python train.py --num_hidden_layers=12 --positions="learned+rope" --rope_theta=10000.0 --rope_fraction=1.0 --attn_scale=0.125 --tie_word_embeddings=true --init="trunc" --init_std_down=0.00266 --beta1=0.95 --warmup_steps=200 --schedule="cos" --max_seq_len=256 --doc_mask=true --train_tokens=350700000 --dataset="wikipedia_en"
Each number is 128 + 24 x the weight over its row's rms, rounded and kept within 0 to 255. Layers, rows and columns count from 0. Numbers have three digits each. The size before them is the row's rms in percent of the matrix's.

# o: layer 3 attention output (transposed), 256x256, rms 0.205, rows 9-24,72-88, columns 128-255
# v: layer 3 attention value, 128x256, rms 0.221, rows 9-24, columns 128-255
o72 104:145137150096151128152124141132114104111088144150132125143122136100120102129119047117153123120151114119139100124061130153111110136143080173113086135172131139164149122098085124132171139137125158168079135148077131157139137155117077146140122136132161077145145093148101103124139087130150110147097096176173113128121132126097121157131119114108120150123121101139136178072101123166160149081123
v9 099:123091157126124115158129130091139125095130101156116090103093139103144119115176105129121086140141067160121160137153128140153082134136155129147152126133138088103142108145108092139128106140141088185136128131160111122147143105173128068134135132140151148126143128137138130130128099144151114137131116121142178076104170115174116131117159136113130132116119124067147184117088085126161135123161
o9 091:135085104164135136118098082118104144144099088142125165134154123109132146098128082145119146104106141067133079143100119129085139097190155121143118139149145156144161162113145148110157147137120111131098162131119147146139148111120100142109114146125125125141157135148073152138138170158133156121117138119074081138125157151148151077129091130145161146135124124119104126160160143132050128111111
o73 107:134099120116141145134147149134141113149116129127177141154141129129111125157126136121110183128130140136120150135116110189161145158120139113123164151114137123135123133134128108071104176106138141090144104118134099150139089108102121109123137103141115165119106119099156108143112149087097080117132125140151124087147104153120135140126152119115106100147152129136111116123163160101139104134112
v10 100:069145188111128086182122120113128159099131142137137136120104124141097132150136126129137122153114147133139141125143116131149173135102122106106125140128093127153170142141136137143136140116173145103120103148106130122103098131093128126184143111088137134057135144150115135116119123132110143136114084132096153123172140123123136101166131143104187129177130163108123148114119084116084123145113
o10 089:119134120129096120086116096157157111140177171094112142169116120147130091091115106108155115119109112123091113121131174142145119114113184102154129130120151212095101154171150160119165120118144117124142144134083178144123162133115157101105137111141136133163137132134113100119126104099129115121141144140089138138119139144083094113149159124156189113117176116141113114158124149126151140140107
o74 111:143123127140110104135173113158116114110099092142109074171099147129157146119121082122145124112106099149123141128147096125128101143111091130128123138125097093109124158086115119094070087155120163139108168097158108141111128133103117147090111150155109108155112124115152138096121121149124101146123112141139119120114088108108094138158104116125118149159109110152118133123125119154088166115106
v11 106:118121149090146105128157168124099130104121146140142160082139116082161142104164149129102137125124119155127129108152122069144112129098092126137170095155084151163141133137130172112132113153142185120147147123162097133157174113149074100118112171125078114154128117128153148187133092089108123141104132104104134093114081135146095117157118110108126127135165120079135193123139169139107118159150
o11 094:123131120143110108101127083151149163100130132102089149142139096114175118108095172121124104125177113121109139142164125156113075146162145137084137158104124122073112113110132142172128165102135094146046158115104160150126101114180186123148081087134163144133122082100150123108159131116192102117114112150135141150190143143110143179156144127169158114130095110164094143132145112116124143137110
o75 112:171133142099127153194125168117120138113144111155143109148102150114123110145090158136145120116132146139135132111121139116130134130137188130138122092129158165106174139122139148134100132132152126102097126151107079133148112125107114140109167099135135139086132163119080144130125143170104119132108154103110092148109113141089170148123100133124135142136123165101149121105073156099105163103127
v12 106:085093100100115137116137122167141096156111118127090110147159137171113148135125142122122131136178144176119101104195098142105129140115153134114122154148082097089161113135093144105169165140144132098135146130132119146115160136148139143131162100114096120092141126093113139117137141127093100094181174156118144113162083098147131137111111132123145139116137138112156097156117146145134159163135
o12 098:161160150120135117126062072049142099125154140135171120151101120113138131065144116140156116156103125101126135170115129121168153094125114135118151125110126120165104130128166126141111118134161116179159135126104151122087156114138073156129126135085156140124152120142097110120151127108106089109088135090129105175111138170126127082184116128140106100131135138147089117147117159104130106133140
o76 111:114124160127104117144178167142120118084113193107104132080163136142133119166166178125128176152157102118093136147132142125060080175114115166116139148114094063087146138129147141122114133151118186107156095131120123121162113114112122144100185138137139131093104148158172128125115163127130172149167096113102106117121136127150095117115146126140106100096165120119141143127080124144139141128094
v13 098:137129151152122140110091143139125135121097126132126091161125161122140132129137128105092107116130118169168115132156117142095145117122103064123115115112083124139151143163134068137153083109122112097113118103128129122138118130111147157148154161090132123159105098091108122137184114097127110133184097133128094138123157145133108155148142179162170135135109117118133151112097133128110143105154
o13 092:127128125140120106098110128097121089149144113115095162096111100157135126134146107108140078141129140146071121152155141159122130157175143162105128119119128120092143091084131152137116086141103123122166145115106109141133103134170104083108135084105105142136110122161141165149133120105088122151114128122160152096135118133140136135150152173095136170116143115140124105141117074154145108147155
o77 109:109164126113145130151166130171144142119181179167128119115105140073111115124143076111133162112111120095144162109097131167169112102084105110157139120116159160146152176113135131183109115134138116151168112126151133160131119129070149114142133120132099139144122154133148078120109113109129086085085139095135113160132142123108128109109111115113087135137135092147150114119120147141169130114118
v14 105:137156143112125089139164091128104149192184153117113141125138154118104146140100151166131147124101095098123088126118125103124118147121134176125150141075126107130149203133167110110162138100156099080142134159105117136109145132173136140111162138107117142178149098130107167127110119154108109135118152117112114100100125153118159144132142081110117138139117170098167103103120140153141092073135
o14 089:099088107112144140081115180143142166099116075125157117109125108149114127101129166136092101144118168130112129122116150111083133122134123109126113086155159081111172157112134137107113136103119156126165136099155154127161118095144100097157112115108115116080095131122119110127130127131149141134131103138143126110135101129163100143110093129104138134105095104160140144105091131122149130117108
o78 117:131149115129117145114080097166169114152091130120112144099144104127123146114152168099131132163103123130149142149113107197177142119117134134144106113099126160167077127124143124131134107116126112115065100145163107108106124094143121167088128117117161096138147088095183141133147196143139130123166151131152125138148135142117104147119163138136143153106129125090126132127119075122094112130143
v15 101:144125096155119151111110142130137144123180126087145097124088174121136137133127163123126108131116072151126160138167133148148178103149164136128117128123173136099116176146149134126140110170076156094119130096115155107130091110158149138152155159147115102102117174101118108151135089109119089155151106090108154137146115120118121152163122107129136101129101131104129162078156136120177112152158
o15 095:118156104119146159157135122112136101172101117163162135123124130128109142110139097108131137180149193128134072144129125064126120102123082118150118096119090147188153142111176133134113170145162111133148125118107133152119125144072066096094102129117127165097113174110144125099127129155110172118111123128135142116105100147109141147066134180144138184141157138101137151154140144097104145116118
o79 109:149139166101148117152129151092151184162107140148090147146139130110129151153112150127154102075099061125122155135142124138102161143140104114108133174115152147132086134108118126096128101168123137109108124152166076112078129078148165108153138129129150116168207120128090163142102155126119122106155107188122149099149139144161139111119072178142105074092147123150132100144118131175129115113098
v16 104:156102138093074092107131134110125101099127145117104123099152173139089112119120136119105121135168166119092146108109086133126161130079163179101135126107113092141109123124131145146117105119106137122091151163118115118140098191094108068141084100114167167112153141137153153077133104113160118138185135144113184157107161108143133087146110143101074126114121106156129124148167126190128170148183
o16 092:107197107145167145134132097088103126138156098128133132149089101151107160125144166156102150101160156100152096130114130144148129114118106157158096114092120097158175137103164091095130170139124145116077098110123098145095131115122129123106167142094152120129122156181103088160139136159081150100113167117096132096122129156144112131132111098133149128119149125111124113119105151122128094129113
o80 114:111150144186151135161171122147154153103113136143191150167106127127149083110144091177136155128137103128087147130120127129145101160116132102093165141177124076093114129120112107109133112123171127139193149140095141116142133104141144160149099115148161146128107123114137127120103111167098145138136120113130092162124139133087157124127144130101131099119110100147143145146162105139098127116130
v17 094:135105121088101113122153129129144093114094105169145133114156161147144149111108135157135177096098101097093148136127126123147145175139136122094167125101111133085108126096140092134103137116119140083110146167178134134168121132180123131170114134162184123120167131119082119133145109106103143159117137164139122104127155184107123156090074135090168129143130137151134107160090121169173114081097
o17 092:106098145112177122136080123113104148138143131118149133145183120111141118144143099132084109151136088144154119159066130134126124106157114148151119151153122092160147146155133168140119106118106116103133146121128118120151100132090115162151120121145112107124070175153153169147135113115153187140149142124110105112090096112131127127139171099178132126120146213171167116126118130091116158106182
o81 099:126130132144106128127094117144115139104132131109116091110131119121124162119147116084164139114119147126123109174162131158132084130094143137070136102138090122138137130122123105044122145118146114102156097140089183150165126188131119125090093108080158116157112075121127115126116163093106121157124166132131149177125144138100108154096097181111150134138108125124099122139140117135068156119102
v18 096:142127133135123112107069114083174084124130120142113090107141136130102086178085111122107126146124103102103138149152151144117116150156101116134126158115165111087105140134133123147134161165133095142161144144141141125145132163136122168138141098137133120130139131152075111189090094107107156184102147145097159141125136100117154145117126105109143184177130135139130124144110187118121072112111
o18 099:134149120107169078142172144160086167124083149165098178123134115129128115126127092138164159160099135124106125082157099112170139125148145154111099117144069171122118135083123128161131114104183141108090127111149138159141117132128116145136132098170128146153103127134135105131139176079136128102125119112142085120090100144149120115137076111093085132111100124159123116161142123104116161127106
o82 107:103066121150114140124142096146120120155163117106106116125120137113167141141121153123135123123139149096108126145113132089126168105131134132150147143138152114115190153143129161136103129138096110124188108128095125145140158151129091145146120129101134119118096106107159160130114167118138105095162117156100112115119110121141131057110166107173103127142093129118126128115129068131117107163125
v19 097:173133192143150145161087140142091122101129165140167128122108095192141069161141130131146114140122154154128147129142140067156124109093147176121118076116101133136144106107074110101186145078113159138138137091159127130129137120163123139132136132105143151093129078131148156102126155116156145154114120102156131104148122089122111116120075149159115126100093105151142106127123121119159139130137
o19 092:104102151138177131135132116133096123111086105111127146110140145118121141100106142087107128131134105151145110105102088144143184169103151068086094147136137172104066114114102119096128147123154109158148114130138140131168151147137134119121133150129095090120086121104149138156131071110159115106104135115112092135109154137163146113158153150101151206151129147109118151157106100119133158100124
o83 105:118128114123123143130147115105129141150149160143125124107132120083139133152127114114133136112132152174124169155133115129148108073205115142093150132133155124118159114145123095185156130159134120167097138094117116152124133125133103109140095106110152150142132131163106133079124131173100141136149123156124095139144116122140159154107142086133134090166137160138105178099099169144108127114129
v20 103:132171102114142128178115113097124090145154167122138060101101127146095132142159100132116125098161135123168125092116120121128126120130092105120120093098173101091097140141118124099161132103165114151134145149123164100088127143129138148127114143117135120144104122082118170170157147157102142105123123143127137087123113125093159134128127131127156127129153104115113103133116129145107112096103
o20 096:073185102154099102113089174086135120116105085147102099137154166120134140153104174144135092150125169147137126118136136136133145135112178140115132166140120144142141096105134116124149080142096102111126113102148139130129110102121146115143120142193128072141155121141148121114146134113147143123143144146076103126128147148169116148110158126136073104139126100126143135091123087118127120130132
o84 115:128153132103105128125173124148130119124125138125114182095137092128148120087109071103083163136147132139121114155140138134115111095168091094116114144084120143105155116152132123133157099166113166153100113129142075151160165127110126151089111160143129132120168151118118136121115105095129134163131115135116140121103121125140105121115103152125128151163101155123130175168148187114109126115120
v21 099:162123087132140132134161120074131129160069170107178137111101118097094109120133137146136122123108136127137165076155126151122134112099175175129155134069168131135129165098099117119114089152101112130114118146153104130148115053132082147112112151134091146128087135116130151126124154112148128148147146164146091158127105130124113115149147145101111157111171138156116118120144103127177094100121
o21 091:153120184101139121105104174163104145134106100117134133149156154080139155099158125131110155144124116098131118167129111099128112094132105104158148122138082141136103097123106119146097144154101114127086131095152132128117121129135160134111096102102139149153164168100119102120138127086136106159096108141120142102114114114139161150083185117119141151152136150129141123144138126127108158144099
o85 109:148141083136095102103163092118095133133138146123123126135130102163120131144118097111124119092113106123122095100094105133092123089161083149115097116142130140129146126137127142167134122115162148138142123085109184143139112139132146090169153126106158184142091060123100162114162152137089102102115191104104101121098140156100087153130132123075170136133139127122149141120122101124149086119166
v22 101:113149120173119160146108114149114087083134163122082176078079156083115142176122109120127120148109121144125078128170129156125129125144123142121141135095134130108149121088154117135048143117096162118126133145148126122147162097122150104166108091190150129149127133121103121128178147124105155120097138175139124079137143123111167139115143131113100122119079134166097117150132104109121149126144
o22 096:135119171107145143121158133134112145152114134153154108141143139157143127157095126085123116122137121120157123135096141099141125096139116109170096120118136148154120116151149133089131145084144145111099167141108124081111131151119120139098153149074168099110147119174131111121091160132134143110143113114177139153146092116132141088152091117141147126160085159106160120177117109135163120135094
o86 108:124097069156114095147107133126142148123157102115137117140175148130102092140153126147099156108153138146157109118154113150129177108164145089117126139143131137149118122153115133123152109183090062144082105118116150144146084127168134128101168113140130135164105122111104123099142097162144108127147123150128143129104135151143123100154144116140108135105113122101081105105131139104127150158136
v23 102:112111124147134149141099108126133122109133142088134154143120161145123105119091118150121177086161138096105120138139165193108125083132098094151096130172124129132152116128074171143115158148170083127104105108155140123143124133126100105164123111137128143070127125151171135092184154124145151110101097135122140150110144111137100134125110122148135122112138121109140148168134150124136120084138
o23 097:137129154147126073123133151169102120130092120143079114095168142139119132135157135137173142173088154126176139125149132116112108105147126132070129124131146098101112109088121106080105149153087124160122127129140129104149126122128156136145159163107173148143132117158162125093133148094113117131113109160122133101147126111133133163118129103120124116130088119142141156096141078139142093172090
o87 102:134115124125150147112129072139137121120117130156124129161148145122144158104147134089138148076141155157144128090112114080110116159155142093142140140166110127102151153129114070119113144134119182097139138097134149117127146116070107127156085119160122108132150156103114161147071112144145106108169095124119095133149103148146137137141134115090131124119151116154124148134112166154139109100131
v24 103:134123150117124162134146186114114131153183125104138138143169172134119094103120096129156152143148095138124107153163108124163108104107137119110149127088155142125086114124152144081134151109109096140111116121156167093087123156105125151131137101169126134119114144137124115121143163130105140136152127115142121185074134133111099099109091128106073148139103115136168112128140098137161101131105
o24 095:162177121125150118096126138135127126117094077159145120136136105095107146155105115137128123095123155109116110123079099089118132115146128132109159125128135124159145138177145106145156142149090157119146119112105115153105158119127096137165135115129131147126138108124106062147108110095102095111081170132122100105143095139123138113078140117153143131128129153111131172157120156133132123130124
o88 109:089129117133108119123133136128128126152133148149149099078123099161102139112144115104107138110126122126145173141143099167144139137105106122132130121162106126096102132170098081107182200108148133146109140152123140155106144157139099159100105139125113138140069121138107113118097118148195157155162134116124154128167115144105119145159166120089128117148128118158134134117110116161134169103157